config = dict(
    n_layer=15,
    d_model=512,
    n_head=8,
    n_kv_head=8,
    head_dim=64,
    d_mlp=1024,
    vocab_size=32768,
    activation='swiglu',
    norm='rmsnorm',
    norm_place='out',
    norm_eps=1e-05,
    positions='rope',
    rope_base=14000.0,
    rope_fraction=1.0,
    qk_norm=True,
    attn_scale=0.125,
    bias='none',
    tie_embeddings=False,
    parallel_block=False,
    init='normal',
    init_std_qkv=0.0318,
    init_std_o=0.0058,
    init_std_up=0.0318,
    init_std_down=0.0041,
    optimizer='muon_variant',
    lr=0.0208,
    lr_mult_o=3.0,
    beta1=0.93,
    lr_head=0.00873,
    warmup_steps=0,
    schedule='wsd',
    decay_fraction=0.573,
    decay_shape='linear',
    final_lr_fraction=0.02,
    batch_tokens=131072,
    seq_len=1024,
    doc_mask=True,
    train_tokens=768800000,
    steps=5866,
    dataset='wikipedia_en',
)
Each number is 500 + 50 x the weight over its row's rms, rounded and kept within 0 to 999. Layers, rows and columns count from 0. Numbers have three digits each. The size before them is the row's rms in percent of the matrix's.

# layer 8 attention output (transposed), 512x512, rms 0.347, rows 249-255, columns 0-127
093:592538526505397496490513483453507493438469530465493508501444529472583468500460404486453587435490498448621453418497477538538472482485387513515466461551474559469521513406489534547485459546463476543511495384478464479497622495485467532390467532520496441529407595569480513496539589516548425529466492528484487453342494514528535472520414533500557420508570416434507484578583513497594530578500
095:547520434466559417531475516507585493476517424464542536490512495481395560481532506529591533602462503517548508529519522470405464481537559473469436405448538516470395577359575370410465514499505580551514502471437530502567473538535541471514530495562462457506563499489486406462475512593435424564532459485475442449429480466629492412559429524534464545559490484524439516529500479398566617395633
099:532578505623494491472476433553514453479423493424510501535569424542561485539600511543460379446529466476541551455451572497500411496495555473449616425470463470527479510496449446510562499553524464404498449432504451419472493523476543516581553545475523516403502416476514495382541504505494635579547520502583498453546404423480499452487546499475428466536462547427556466530445443467442547599544
095:486422546584525479491561456519527565401511568486581478490523455460540513410529472509548554561493381517579473435534511478509456387467410545517515509449518553510528565475439599480395482533484516551479513532494595495545465439479545471468529437477537475517543532498406481521459471505528513479519529466507526467467482468489375388561457547510468448464555507462527493482451452503417490517495
095:559508492437437508432444489457519462485419460427481463454495487451495454589625563442546359556445605532584465491561497568547440487612499403434493494442400610536502492456473519467601496497441482508461468588559543630453507510488492552494559542515564493459474437481399578511453538520509502467538515519516452537453464443582465555492468567562447527502533541537556552471520449525526508437523
101:538405447443459544548601505488610520493547480555519536532562520505557459490410553489608511526465413532573395517484478460569481503498564463530511536399445470565467528491490533502444520441486394505424537570585458577447456514485466575549495513447490462539536540570488414397500509451491539439504439575398424489519531489534476391533506571467518493500486548521472510518488539569544541460469
089:432452529580544529399429463460532476534496413470534426512437488567527562563562558552514454558531547484535503441489447498549512546548509538514564510479456499470404449437402451561548587497470437513471463450443431426405505530510516528504571558542502515532400502471458433465505436505520487521512602510554390574507425662414460460542434529439487590531605498387610515478568492477521490535519
# layer 8 attention value, 512x512, rms 0.14, rows 250-255, columns 0-127
100:496538451495482510464541557434465457492519505463482477572572491475576529508381507491482471447524497530476506523345460493565575509525430495471592449527477425427494558562595449523534553494529447576547479542487472475419516505510527511592461499499482537475495495479565540423548531451528509526464581446501391439476493490481536557502470466540512517427481469527609458436498448602482495491428
098:464510502555463482450502471495469487490474475455470526451428527486541480451545461542515516501503582491507460439454497504496534490604577552491387601515507552517487516472439536392518524467425475497491521496436436480433462531496478504430472490535487422467507608435449480552472614437441367490425463581400528453481512537540561578493488562577496516581513536541486514425477591410605569413442
095:479562487446484370579507526513560450581498508493495544461538566495421548421517502530538517517591547499477502518464469614478526536480576448491502535447479508534546480571492466528582466535509474439543526436466504485563468488368471485433464452628424457560471527512484541617526569434489614494520473526574548414389509513527598540484445367489486530451461475508544487505528474512576525542557
096:412477413474515445548482363567516538432495526570527522437499525541496491488431449545504505491517425508493491568523497491537536598482585508513426462466531463491513607492566453465485415482551565399508534548344533488517567514574465478459407560513484511442503528521507514410594502528494444542465501530551486496575527460539474364535517486551495507458489517450437553545468479511449475502554
097:512491487580438469555473544511423493469483483541525454488395376480479525498495453520541416464611599472489521510456598489497415502467469490610500535557454582486603464466464357566516513487519527555587558529438501526574527571481484387455415504526457541436426509517546507469399362431467550511543455458521515497586473489556558566489491465548421534542541438501541561553521590516403510546503
092:484535534478411465519443495516552623555451570553491550501524399476557416556537536485521541449500471631558576474455522519529560520420529481424525477446457424492470559491453584446508407529538570535534469450523567503498494481478511481484490442509622458494567514561603608434542439487597523437530512525528550489438562503601557470379517497561537448386438434517487542493468403541462580443527
# layer 8 attention query, 512x512, rms 0.132, rows 256-303, columns 0-127
099:463497558359534545444492513489472462492539463502532525467518458521409474409474551460545571563466488456549559500467537520485430451459407459555481505550485510513537512552486500533514516516476524350490431510506551548483497470397508507477437553470555416400495551485418610587537489446633520486468553490659524499469583450456462535510584490488562535397457496587500478543557471499487465462552
093:464457405481465567486494519547508514533467484491479516446519550517470530449544470510501558450394496501455522508459562492492453527561438467491544446553525460482403465531406481465544550457472438444462478538467550558444473473536509452424468535542526493418471431534524527574450425510470533419495440563478569552430534503493488415491584428514501577376605490523504472522549576445445531511457
080:459428535416488455511467560521486552410606505476434500535543462481525530590457443561525518480526510463521445506506443593441501582483425637504468537460512503552589503528525549464596500507507558432471464430536385442463502430418406527522443505508522572453587579446518537464557589479530486510496508528520415524531487458459545514560427546511428483424454505442545436412474437558490460488471
092:473455502442591511461484485464497427416563476491468511471520577487568484461486480491577506523482488505557437540484562548441421606450499507515422489470545617465521480541430518542500663430479565571490463524493525522459569467515468446392487577490597467529511441511437446346482384556495467460476480463435430523453510445528514417551483366532499482447447507544518482391476535496482463561542
083:432534440501444532486543508467485530517433550538565482480526577351501506481556501546479587428511486528485552548504571509485512486553471482525559493526537483490457521544445435411477530455454545431475528503480546576521494483504575477400521490501494463467510437529447499549397407515496496473492426438446501478433598468510442521450506510563489561450607451488443505605522483476428567561474
090:419493561511463457493445502412417474462484460535414534514485517448538480460550424560525545468526504497421533515489462421488417628564472502516509587566458444489585505521514555407638473541524600423479574375571422432547448528462572439526468434520489482507468484527561461503523614499484502475564486377522499518429470507459511551470385513504499430416535491462526564582404481443437456471517
084:352517523433510477565424504469509477509498506489497462536452483540428472531431479538523544514447513518450523471433472524482549490502418506545482443538541459422449507600525493462536608582509527402517515472470513497460457548498565543446529515549500417513564531499527497592483516531621531551477595486515471522445520505510498512365511498555496462567497526493467537532512490547496536485572
099:483548550541529480508569493528563532546569527469570508478414487477479471494461597450521466569509521550514586454486483505439499367480633525552457575477467436603436546480462439544468362520599508480467507443557519518565485426450505596470488463420517603527518546540514483537557564431452557565407586492545496521570415553511517490488527506549514519516418513483567468453467521430583555394528
088:581506521498564506486458652517554455513475504416401560449447430501528572618494474464536481534514497531473449564536570518547494503380589441532455510437558486453517516518493533531485519486523548438494411560479486472488504501411401535483442492562557577509500551511564517520482510478451476522496499515519508587555442486471426468594533560447495446435471429446493538525473500534520450570504
094:572421572509528490468582537482484452480565374503510505481471581524413451491433511487563510467451484498481537414506422484461573486491557587417595527483510560436537521448483584428469441526499533627404555495547514435540459499542468518499559623516510534480485496545517571542559552409496410601479534503482461483469507558544557559625501470488506543534505497507519430444523390416512497510488
088:499513579396500492534522613502456512481445502444472512554459415477519492462445496564531475492437519414505543519561507460531525534474488523517576562473480476533502557476450485554493526538496493446620489594516440438501426535482491573447507510505499479366456548439491434533514621612455543499482499600488425532524507513454552455460418395530507438473471421509477483610468469446550409458571
094:458481519530394537465520435575456534512530360532447555440558648436583444466570481449545458467469449457484559468507407533531472439558475504470540532477485509457473464495484426453507474453510487455560477522593529470448587459465470516439519488576491445521547467460464412530470497511531491385493531504406483482526540512502594506479531490495550538584466473546453458526561469504420555471506
091:528536569512487505464507544376601479553502520427494558469391415432502556538452411545467472512499619467425459532421489493347559511547479545468452475505544560478464437470522586520507466455469488538559534550457466431493439498477547546488448601535361532474491506512549456565588545475484469408463526538559533431487448567526564497510557573496513474423489440457534602448509578525440551529512
098:511671548456439452502577446573462522541532575559484444487407491487470548475460479514520563527503451548539526528554505507578516505472485497490471538556467580485416445415518519496568569526464571460480482521495485524532498481563545483470497571532500542482590489526529479511555529500528524498524523527513427430488515538490529528523439529504527519531562520518501528523485514507441448508493
094:522485409535440516527525446446579507509431542497552457490509589484525491400587514419423554515472523460455587496552512506506527508470524428475473487566473534495609531566488533459545439472585517449448450530527579571527474508544513528439503437483537526538429420455449533534504475462509466596499476524543523541514601526516423516466483524524409524452517529479571437480531567489508471517436
084:592511483475461550465623543512443422521559502504471434515547447487537517546518459503436519449604517639440500520473545492550549476493416490493462444441629466410432502612575487509533546475573478502560435542495462582514563512532483536468531564484560450465433474483461499421442421479495577569467540466563497441390546461529498498582445451515433556412505437390480511485517601528537469545577
091:582540556512431449462487463510522514471509566502574560510544545490455536487524532515459375530479425484495452547478479502431561466460513459420435446554373553466505566448517507494443406429506476559486549459463509593629490426550531521392514492441471463454503349458537559584502462429475415513489548494544534479406527554540489502546570545592467557428484554480512481536465554514467551504460
094:453603519565482624456476417513450526424493563499598401537568486469538498475496454494479536501457508500381599439574512380463583570512516520533536395495533495556449510506504470471509394466457489504537461467511565547531533494549521559487410450467572457498477489412470528452624540501517473513490541507527535466540405509489495491563485501567462514523527491544479620565484530550530474453466
097:492530559486429486465542500654512533545572534569463515482463517525454492497578545526489539459510485499514440503524566504515374404443564490440489422468430460572465449426486486520569421559525450473434449511517517454498459452530538476536502448452440691536544521591500525477514531475469485369447506453558498551488563502430574645487483566424494564588510504474515527453549456479437528498523
089:571386526436529542485516462493534414440596564462530459525478466442566522426505546509548611489484438513547544532537520527612493489445654475462512516526520565522509471422505514512452451557512550595484454522502375534474473562422433485566511460476639519480417561559512505521538511499493423591390485577454450559484479509438545514550503464464446478452511599502463507465529559551495526521504
099:532447585444487636564496568522446571642584477518495545394434505468454492513548435469486463513486500539414541460502521550452447390516507521548473499549575540530525458552550431494503547549452506465449394462446527576544522399455437469490418498508487467495480502453496563411520522573540527492486503494451503501338498615430538474468456418532560543529530470527407468550491554489489539470508
093:555417492436526563553551476490518528474573451531478490489610554609501453435502535491531510438482505581490463450449514474516453477504522479520492558514543501451426505413475486412441410509558571509526466469522536474589439502449480467561474514456486395534548531494518512493399498518464451434475479512430476558555502435471546501452615437467482580572505584529541404465471416478589536511564
093:538480518505557448520555589492548463434443517380466458478515379518422503565501531484521452507506493531609566409482564429476579428422604496539511483475534518433455514498520482594463540460496525519478358500512450428440557572529405498506522537485620497549437485550442545454400565527456483513453480583424499559596527386447536534468453464524506518539619521602453486470560460540541481603507
096:437489473493474426491551516569503465460427499551473411575572503493503498480530539479425471495496475478494415469403511499541454526498484565493471504417489562402527458466472431427525503589515482513438502548477474448484472469393410537477453517627526407448502517512436466509429435491567519424501547563388467471476515521424515479405564533473502580479584608515386531496548484616464537468393
095:560546554487494479448529508443496472454487510493478451531515485490425484439558457451427455504508480550465556484437502533490518467471472507570522445490529510552572615472496545445502444446491564431537427501523521515518578593395520577466495536509554511476518481606510555468426504534546537501441431460481474491461455568515527595523517495478503597471550495480541513468409539506550504471486
101:551448543541600510532475500518449450464581500571519474564574463478624501460506508512472508499527445419453499574538461541545500547530446535465537436583468552499535560607480500431454579495438527475545569405549399498516449512507374466513435381379489484483491450511510421598465439447482484464525395430484447524478477497508543492557388515576449471507514473538501542449535564490386647573513
105:573522429415549473383525417508460556423562544529613482477554514619603480489450487518555515556426500438453599514525490534432480405460465435569522469521491463470471445495536488560534512491530473500420515487512510487478511498461507549524463527457497504496430477482471651541495505542514383504497479440412558465498519547454442409536382486580474448448479521468479415477487458514481587560446
099:526469501519610397501539490466568429585615437431513563530481518457542496487425483566541606504500521488579412516460446541566509593445487446474540603507444516513489453477496472552465519504488498514459439471551551409429449482429416495538476505492438440526437521511463396528532590517503466445561419571545472533493592462438509503484427426446520526509478474533518529437517453482568475494555
103:532497542483552511553558517487568472571503454473518465537537397505544525557437651491621462524563596521530522428529523568513484524403548418498491532423551609405526507483489433532556526517547383428444452510582481520489536452363406545502512576505571508418540591522449499536542439473462503507479462462388469515485484603464431433448553406564540539454479507451474518470476513540540566537453
095:506541512598466425417555452517501524471469408534469461496577498519517442444479458488404507515462511505485474516391504486487481593525531416519476619442402504518574474493394482538535455485591543591540531471451471476539454490561448505516500580482455557487528489426550488445485419495432446552480517588515548422509469577460485422528482464443475642496514498515559518585520504542558525469489
098:487532547483425542502535457528465520569526545391480475491523458504553516556455496420529429494468461473467524575505443469465459555454502536473491485536539598504503492545477497522443605405464455548511478484428594535543483600441622397554517439492569469508454627381452565497537480492455398427513425528474515479525489514570461518533606540414482369507435494443516540505499532534552499523544
099:557496500492618442492523510564551572496471531479510461481461556461510470525558496475425421486491489452460488507517525497483585472486472439491413507514483435480511414438532517472509440466629570511464492477444494464563603518514503419495489469462422524574515516441490456447531475438554553559473529494411488487487436531553513407495555469508541458508496500484539377485483601579468545524394
089:556476590548503500553447478452478440533545470499506506533500521508515470596423528518516526519523479551446465521596461540485437479462515533481518532465486578501588553409546525469416527624501556577508509540499461491560537570473461498523464480425505461558540530496525471405479514484495499532472526496476433461528389462462468590501429498532501466559444517485540469433389461516514500514467
086:531467501459479580490431514442443441482472543520490524500460480487472451427479506464478602501508464460476530508502520449464439388505454474619492493598500515509531511526517538500538519596566445424517478450459547562603484495455497524584515500481495376497536540501449506523451478534630515520451485487571502499529422519474446551417557445529477484579522498661500467531552465570532460460472
086:562429486530466496541511489515477444511480460451484492484539491558564465444511478496406475502499529540475527465537471475519478574534526470400536529451517428468468461457428533495455481488502559578422479496497514503523525418516534438506425470484503532549493502419600491386449478486382460475589566580337542485527453562526537469510474400515488478376527519475534599494489584478432516501364
095:582400511540400567541506456431463515544468538477563515481442496476504582497504559538548556517530432538523549612469537381471520341503521527462589434546504481438462487358456458550424481441565435508516558468480484428504467520602543555525456435511507538475430532542518517508475522511610507554423506550538544594441469523504415518563500485564496451606588504455480478504536436403509520512467
086:484424549345503499496416529435463446553414510482452525507438534556418460544417430479521562569448486396468439498482459513492572426446385569593524431557594537487531526577494593515600602572496500449493523483437467520505503482479478549540574595571460425502530521444491603577499548499659509485468485464535450521504556471560492518494556553517500492466466499548483504507580450543479466500511
091:449461534485479440540546459480465358505492515546512504431388509442477589505501490500550525521528570484516445473517553396540430473394487410437560493501550515604499491569495454526438354612531513472403486549410482526459576568390486535542455500454534451490415471518593567481559576410428477569509499518477500557536519495617529536558497520501480471473537424594543603521638511466592435544520
080:464571544427458570407488558412513448522473505438439537483446423518514564540513488512512510478523568547481473469528419407523491506416513527553569462529572569566544520546450531493536547528516466580563378542497472426430453558437463515468503570502507419426439552471545558495512573638459455584449532475426439571510466429465501455548493581500491470502506482556478512506530518481612451479563
085:525534392538534509451592540469498449499436463540549459483492508533492481470475529472458469493527509510468455462562486559575496570532376469485496529520486547555431593526551485581529496540485430504509479577423453581483483565586493539417472553497447473503520523483527526501446472570418500479600469576417528467420524488529481515422543534562447471537597424515457445550489542552467531521493
081:551484491454499448473545578487486508494581481535477520546619539493602433469499454578569420428533419522565510471466533480455468490550527542493500555562490501502546493452570437523523440426526508495551507483480447534580520535578602528481558557530547534492536484483479486386518436498518465495425530410509487458503485531424564528558475380514489441428523522474526488480478476492481527449549
089:425492524577411552500587462516457475469454559521531487556531468439580485417571453463455468517487522487396473533445545484387464502504462544551403461530551517445573465496517545504475494524469536448435463446504537570422495503590519437523488453478449509506418401508475482503462386488491453468597546414545510562457546570492478562483484512468505506500501530491419557460475521565532532477388
074:504505505505497567417535528498445562438562494513503540483534506490572421555504451455474422458533475508483558561484514412417486462504495430435506517442377488451556470527626509502542412494536459576491561589546397590489483499583544489508495506404556521388436427379499489446413394522459472374437526497470532496488522502464484457541423471477506525471490410427520508501507508402461497466484
089:461531495466382571470533557439504475532423557456494380523418524631392461543503566510480481513484594542384424438491443562562530434523596522598610534472485556500573541561485475400623572516524461471564405434486465469492513581443507576481450475535565504453555495547517546523436505542507527569443551504526464438510420494538489471495544559535515394541564486510551516505503427532449470482531
087:489507533483479560472504508523508428504503473466466516435433480503516436475557446453490468452476518542375492564405541495410529431556422449559513492468521503491556426566581509498506433573504481463495441530473481573541501517519595505554538519512550534458422406553523540490387445536532518472456552454574511514503401526424457500525513424509547503494495475429508524479430579518387517535495
090:470595527466520517450426399473528405554501499500514524425492534475419508514614533549522535516472525548495487475445526475574470528442413511474479408441480550412478489429486488479545496557441502468505431446541474485384500524538376555500483517499458519455494422542415488476407525551566497525479517522538476499518444428530478500428559517487487580521546483562452489497554476576471571540426
088:520468482567447454447465408515453464541478345630522446509524502440554557492575511520521557431459562455458496486593551528504530483473520495462493490500497517423486506465544476539530613485432523558389511480542438467458502531523430484491581487529599466498472451520505390496459437504571472532596554539454507563574431552481431526536511480470473503650542562545529477428537481542571559501539
100:506411490480499475461507534536464563501525550582533445492466517483448480489504460428453394499530494508493561423486629518506473451543521499413528525439564530439577498450591525423497403485502410497516553513506517521534541456458420508517545478448464476524461534501530490510441522505553553483505496452439480393480516510473567491479453482421637512532464405511534455525561577479478589528625
# layer 8 attention key, 512x512, rms 0.123, rows 256-303, columns 0-127
077:487457450454484558488525480463507573586521517424587459576484480471622526471430454446444552494535446459630546508499404540527610507519544474573455544439470407416432487503446437532474491439455416598476426546417452501541528469618470585461492386478503554439466529530522509450452541484423468471500482531415433482535503517572537497448522447512495508489525513532498494499448503497509543536552
081:497553504564558529594397516496371516501457504564523412498546506525526470496491451493493435501450559490455622470491486544586442395419618541551476396449522536475520471491411491425457545541536526468503528424550545454452546523452508484488483556592521502457515463486511483560528559500590525502430594451488600462534488513485515432543516537500558503515533555560455471591527536473495527486445
082:593441605503510542437507486489511458391404483426500529442488518543511541550542602562479441567491568482483423573459611425422520486523471367500489552477517555563475423445472402477541450448477534532563547455433529495514530541501525483428526526465496504462478446488474393512473478480470499471490538539507457428440487553529497590532563451599549427499493499491494495549524555555509495465451
083:518471592455470478451538558511469490530494453570523463368507464409453533605508503477536564529494565415515538485576527474508554586529428436437488556483467442445501569527430385446436369512491515439459540401494509502460378442479520388562425509447414404451596558498512509513522574444445524514538402451500510415536528526485578423513521549497473530518493400530471483494499613413502527465519
075:471507456515447505480520473457568466576536464446561403467506472545500468484410489471548546473524478558580627462457388588556525412422616528594472516497445398517479440433504524518500588459501467577545552533443500497428469476463490586469509508591567541457543508527535586519578565539544586624488491483457482597485539456546553444496584468494513453515511602485457487482492496376478521405485
083:529453513519485443538569425535508523417497424491510478425480541532484519543544513472533459547465517484454481509488543464437551479584569430498463514456471553518559435480453525552494586471502452539515515502517532441487439581500470438518554460447507587524517524573457352395570360448367631527494518549445552503462534501575452530500471483539436465489482402406584483476528486512454507455375
083:531455536421524501506591480418383384508358517516497503425546531512500439435556528448530474567549585565541548493450512465444531485578498463548514525469479455484512590558397509509451507464492481451495428544502484540506562443536450554542512538412531464482518445516599554536437459547527537560462569451578500625484442493475435496443480525480537449554511549582430378474501492525514523536506
088:396526428590494540512498478532422523484510521521458465533372491548431508528497457552457486422545388519489419489398519508560486450418516516534498516470584529465506473458502470460497420535498487463466457624497512528607555510476459520427478490575528533628489547487429563503543541476539503424434433554552503499536491504590554424460458454478495565492518498497586466530474493533542477572573
079:537424534469440526517542575558591611433466560494423524451478484518480493474473495591512512550492542548406477526503532394466508544545607346515537550442472484533475537504551505572434403517542441474568411476487441462503338488527512546524540473427472519429521531496482451559603412561368587499504541472445531525553493544546560540516535469442495533431478532601464574493442567514431511477447
090:547481510556533476385554515467410448488461532593623445551444499407491451442519526484446487478457477516544621558461548503510537537465498593542483539385481486417491521521494459521574481471430510552570510592525494461550568403567445499430488432465523472459558470472537549461475502554571432568498463418514485523494554407501529608494478468492514557483469511423395442491460460516444405481488
087:514451501534592567469501594461533468413450464481538577422418429495484540508602441482569522404435516452491514532405526532463546472417429430487500488561514522474413446516437612507540510466508518446490434517536481444486557467511514490566437473505431483573466492574446525425487471424553470519505418559561495530515478557497513507553467505492526544464524562632606479533454496525604549494528
092:497471505505500493441497537456535461466520524494517508584508436476481474567437572417416521543515536532571449614463513441456466474480591404446507552456562475535502617459459535466581481507536528494479537488525467489487521549503450476533535563560497546525517511487505478478572519425478529579500506488514466571497543475552334545522463511553438489468531580484462473498474465510542460488460
090:524470531546565600551500464555511498446554458515557489440603465483542497472422603568491572489585471549536496499481579496473430535386501540508544511493568595447536549468494533459465431480565491497453439464503530468483494569492518448416522476510537512501518487482505514438500458468525594446498484547608483508502536514373432512539577513504525528555418478492517459490463550478563429550503
088:520428522489493497494475500524446500527470514454467475532485489596488539467489578410530526541498478462400530409432495419565545437415439552468437475547469528531489474483445458519522468469484462493492484496462440476486573562470539498641528487484503442491417496443412609499477450566500572478549524435484535490545524465541503508518542541574432446570540413487515436503531518575511543597452
084:446455537592450493490537563608447492494482598458488481470552508568495492472518503552576384499518497515451475528538492472572464488555429508516575513457430482542530526421511484448460530447446564543430478539532469534525518534500563488587581645443462437562424444494490392537449503514483564486436463507482440536559500511525494577393539403462500501464502486483505496526407502574533488471622
082:519518518550554507542455516496516547519570490493540536521527562549483635546472489526546444492384451480464508434505496555512497452512599475446436484456488476506527403438501522460466527503447589475518509452480519496544481462501490507549467532657491490463503520592495489558617575522549504507592514475511524425508418459509598421502464460495502407502495568467516577438496461481461534500443
085:486530507535506566558479519503488509621491449491513518485536433472519546474483569556652476427610490480526492454514499537443458575464430483464510493461477534432491575542522498564453546512470442506543448417528532484440526514467468531546480517491512479509444510523540412507534491446344483467550556499445458516450507537487529427430435454520480418543442529480420447462528461441521595561535
087:513427446517484470525572518466509521604573500538426585460564546473540501481554556472438456456467525502506404534429509567527503453572437458561478454477568509471502450486596497497450489580518475579480454585505488490375526491490555530536512548470462486555512645502450462528464533636443536405613530468451508469488473493525417530572611535502443533453467559538540498614426581569454511478501
092:570525505465448569562474431560409494453487526466446470546453484621498498456459505468481437487535563628544475570426500468465471539576560487640527508462597533590493530512496463468434497615485542581479477485574452514449500530477528469426447503423631586470473518476574562640512409446580615571446628553505612497549511468502507462485581511471467589488511501521534534565493469460495494445525
075:579512542503488504568492465505563519498480560490515517557548397507463534541423503605526435562534509479538500457578510477526447445463562528506490513530396549517550561503498479461402482510444515475400472463473487686533584504456435488494509429518504408469473453457521529499491539455579410439560415523521399494501484504482488461465462461497520568494591455509477519519551474493513508476558
091:491507524431545534481528537491444416503517488482579473473498430560445603594582571483524511486489426542477500566557535562533471502546576537511540575443470513487405433458454563570500556508494482511517499389489551524496488536517572480484467568632375492517474472504533501507466438525441480542455459563533492480547523418457466417501485468501613399424500445461466351489468416555413427523585
091:487564525482591502449469508516424511554574586380501545478442474518542472446550520443517479512434470563606466499457483531495524443475585459529487547462430438409527459515538461475599495479456496543508461522502519494448594415511467557498429410595579489526539515480536517477500518416510479476402488459593447572481554546443425461424504491512632519468573470519452432494517521518481585498468
084:509536514564452509500532427600500391436461455561498490554472621523540568497509497542531485496531449491499503470511495462514551503537541588445599553516494532421630486430474588524510413502441402479468540503525507491555500511543458404490450526502469484565425564390491567486514467475481481525489443486462541611463488530521500511539530498544476411383534594434494574502462424476569445478488
090:586616529523604494506463535577522467487442533574429462557478579538420424498513501454448486572507415631526532589454557503443490531464460517476514550510600513398535527507557450463476533592542477554525487593482437483578582475607478391539522548522559528582479445480568537466563553454545570504433492522473473489559554503545489544459538595507534542531460457521531546495497476484573364463532
088:420509497555576511497438503532466539541525396442560490484487506436433524420597607542524485486382497550490504468516469473534475456479534485552483435475500539468432487478451538483514549519509534474502445516420519515562559441565560457508454609542569542594398537537523443488535501544539517484547514596518517498526568461385541560468525446522537344561467503492506530421493464449461489551438
088:477507494537490441465482475501588466485487447530539476463462475571595544526483466496536483546384589506546561498477471457408477510462566431525525534514553477467503417504537443553438436523455454556572526424374559521576604493498506537460551575545471567466513451546448496431426513552478452508497463441480559432465479462492438489511511554523497411566510479470484466483572504492533466423562
089:568466451436432483547454506510440440510461519567484434508568463534500510422429498575402594563425461511586399434495501508468526549573500454527470524470487484444495559477586479503596481382500557473487523501472522504536563503465494525420605497425523488432431430515518470436496424439457471489583535458510537478492510601555499531457521484512523457450482538529425520497538447399425566546576
087:488590490514439580453571568491577555406508467549541477452561524552526552496556490485483520479612517484585573435423554518530541475510453463468478555531480523541446546588485523497471488587621480512538544452449491556557475547455482543452467500441481570460483432413555630418486478466490484374474488488494436477565408489482511587458443468463548555437486573470491439346509549460527607449509
093:516526438556500481499500552483507590588363477476540456590486509531445482420553445557597477542544507628531529473482508518514550474477612454588479576465461507415472533567503348480458456547456507517488491530513559503487426559546530503573439519379558483432465498579550580548499528419507535525547523522471412453512413463540595596506517494489566529515531532502457461475472449467456470516505
085:517569498620587553418555513534545571620518389447416572523480474395543484487391499483447488439487485488520444499416393484462476377485543533423484427540455456495433589479496475479464467480471445434556550558488490503538488402515400504477514525523530423494485451557572553492467525486531482441566558524601504532563437513401610494417581571448502564521562575502491483515439416399502497487513
093:505561466430436481526410460552446495586544475483458509541607478560471551527492512446505464584545520512456553494539504484473483473490510529573484428613490468398510576493504440514588494581462478446498505493530472504476542557546499411567453496555453555499529482473431529571540495548423575462556404474506595521511504417496508430570495594514494425504517564471529486439546627549512507487454
091:494541465483545406472497558436597508523506478559507421464491462528517453509408493560482552509618559528478502533486551495646449584494522504609511453556444395491491559470521508493483483590435558437478398457467440492529492488604582545423506502536544469352482451559496587584501550490509554521450494440496555501556522463541522477474660564519508471465512519528561556477481435525489486499495
087:506420459480528510506550511500539471497523541428498526456503448540458537492514474525351441449455506457462435470495600461589524481481434415431483469547542478551421553504459435484542479424478555485534543572496506534480507438545523572486459547580462468472500502517538388495496506486510410471588527611479468398388560522580498558609501469604448532520486479518495596531539452590463557487542
070:540514553531471469431481516397520467564513459524621469555529493456575487473480538494502513547488470501562561556413503532538593492534489386481589531581428458444439457566463544512533618500514471570537522606410496509569527454453453454514455462536561471458594494509526583492601616437470547504410553529434523523489495528496503457520476465496534522535472472485553430464541531481576528517634
066:422399528550446427599512636490536459492551520569398550428542557426541560607521520444479504496509574496532496502478504543490486542495493523487467485580550584455522492535497470502572553565443556551520506549527456433512438566588550433462544508565523490502480453524475445478457362517515537508573446470487508531508535504445506484485463497494469490541499557429494563437442550474494531503492
087:410457457530510466459516455417515482446525492544518459518531620406564477589486526530365402595483506528474533544611476589499400583500489565551488588533507563569533529488446606398350565500481555512454545545444517485538421565480538410470556589472477475487489572530497520532501490482526533534519480487488484446515527469480530484522480492424494427469430563521588526491445460536531441544467
085:601506593455462542451553496530481435526526496474484456454481456529576512482461499556521471549576549483558603507477534456473551496510410479616573468526494479454512526541554524655446454510488491473523524532484577518409491451533454518424572542359500472573527498472543463465458513586522450582481538501514458402530480602442451556423499480584501611498493423501437526444494444469511551577567
088:552498447472509569518495597522567558552590544435462615433457504580479532554602490549420451579557460468466465501520446510538507522411437574416475555507471522485556541610496530518554522457485563466482468511489482489596567467522490535365503476473595514546527544496507527456488556600597441521553459456507459496579512508445588549496446500460595484585576525385563530460468459525529596507552
071:467452564489474435503504445529473423397439529470487524533507585514549493522548521459507475482581508504503469462492507508476481537485418485486520497505554450447464593446548502561592473471574470499462447535536482462449514501467489489538531615482446439543501520470533402507474361462489455476565408523467462461418531596503414442537535499494539550490507456494525486540518444428530446521516
086:534514508432475585483442470516520478513458422381443579447450482506496493512478506608497595512554496468501517495438483487521493524497457521486561494489518509414595447500468496491484514492423468531493441498463457600562495557535458568500483473439527446587547505439509519506529447511549461514494502407525440541517517552535394538390534367470554564370519510476403443483504489523531643410530
079:410481483490515465467434435553496468518464520475534503596515475474500484562574476542494566521554477525509488486477500552585484478469534501519519414495514500479553518557482500526478606509602433408376450452409443467476530476491390544434462466495470499514466462491419614517510497505503487428594532471472491485488470543489400496494517503472480570504532576560550453494580492428563586478496
080:530529493512470546486421463473517492501548545363545522567495416423522528530480502515464493437492410550545534516537460496515568496540576535507472501557408501447466454512527512490507491546446505528513511559424434527507465469535528500515482456578599495537547580625590582558580643556587484531484576537579456508675548493521509467427559523439470452613488433505566509526512479502514446446440
077:492519443513539479524473508420595551570548493450545543570401472485476527543430467535520502549448359506520542478472403552547466434434454516557516504448495492438481452547387435491451568448448502563518476487484486530454548482425550505488444447555483559484507530546462613502583635467585386538526465488553435581568498469492592513493450494435495543502571527527501454486530522488542470428477
087:513480486507555503494576482515505552460394452484514494527492509436530464548429572445523566567477565489430583507574503482480447498427568479525480431442598435583425531477580527541444532527468535518538459464492509487498514533423568480464579544624533560470446494557429482569519504560476524528520462448456486525465521407473451483512434417494469519484419483481379494484473480468462420613468
080:493580495546493556493508448425540504529467566476473424524453505492472506570485574474472472500374462588541541519545395517626430417528595517585517527514518516407425453514414562490465493411530490486480325482484519557589557484473519512490360462592518563514591533633469502512559516530527508469494446515609478581592625492485608469418549539456541495476510552527544474469497501466449521436462
083:484388517496461540508508478443545564397556433469430515497392533525478478525426492511511494465447561456573510473523487531554558574521482435430491507473491495507385550521569538544418502405598432498484551500465556472432409492420512433562539549522450445491511488538474478421468509492430557496607477508474498525453546505516512529493434543411541435562418526488510554431498568481533460533397
080:481464524477571519446563583458500464428589556569520426521504535482530492511525433546509503512513540516543457497491467508479504561552555569664505566498555505565493557507452593472563481497525537470548585511492469413496451475536467571564422501487492550552540445476508611470591510519408501617511472584523494443503500478551588600504469479451434490535367473556443580507502501462626452543464
087:477518516436472524414470496391411538546527540493473447455450546535381416490504491522524500484499504495503559491512453481455515495354471505496597499484507523398420584461476562462548558444406438517576529564510507498499515451500480547500510454553575438485534422448500503507411500538414470501515509536547575473474445623375556478454470471514536566498464390486424453445426567450469489517411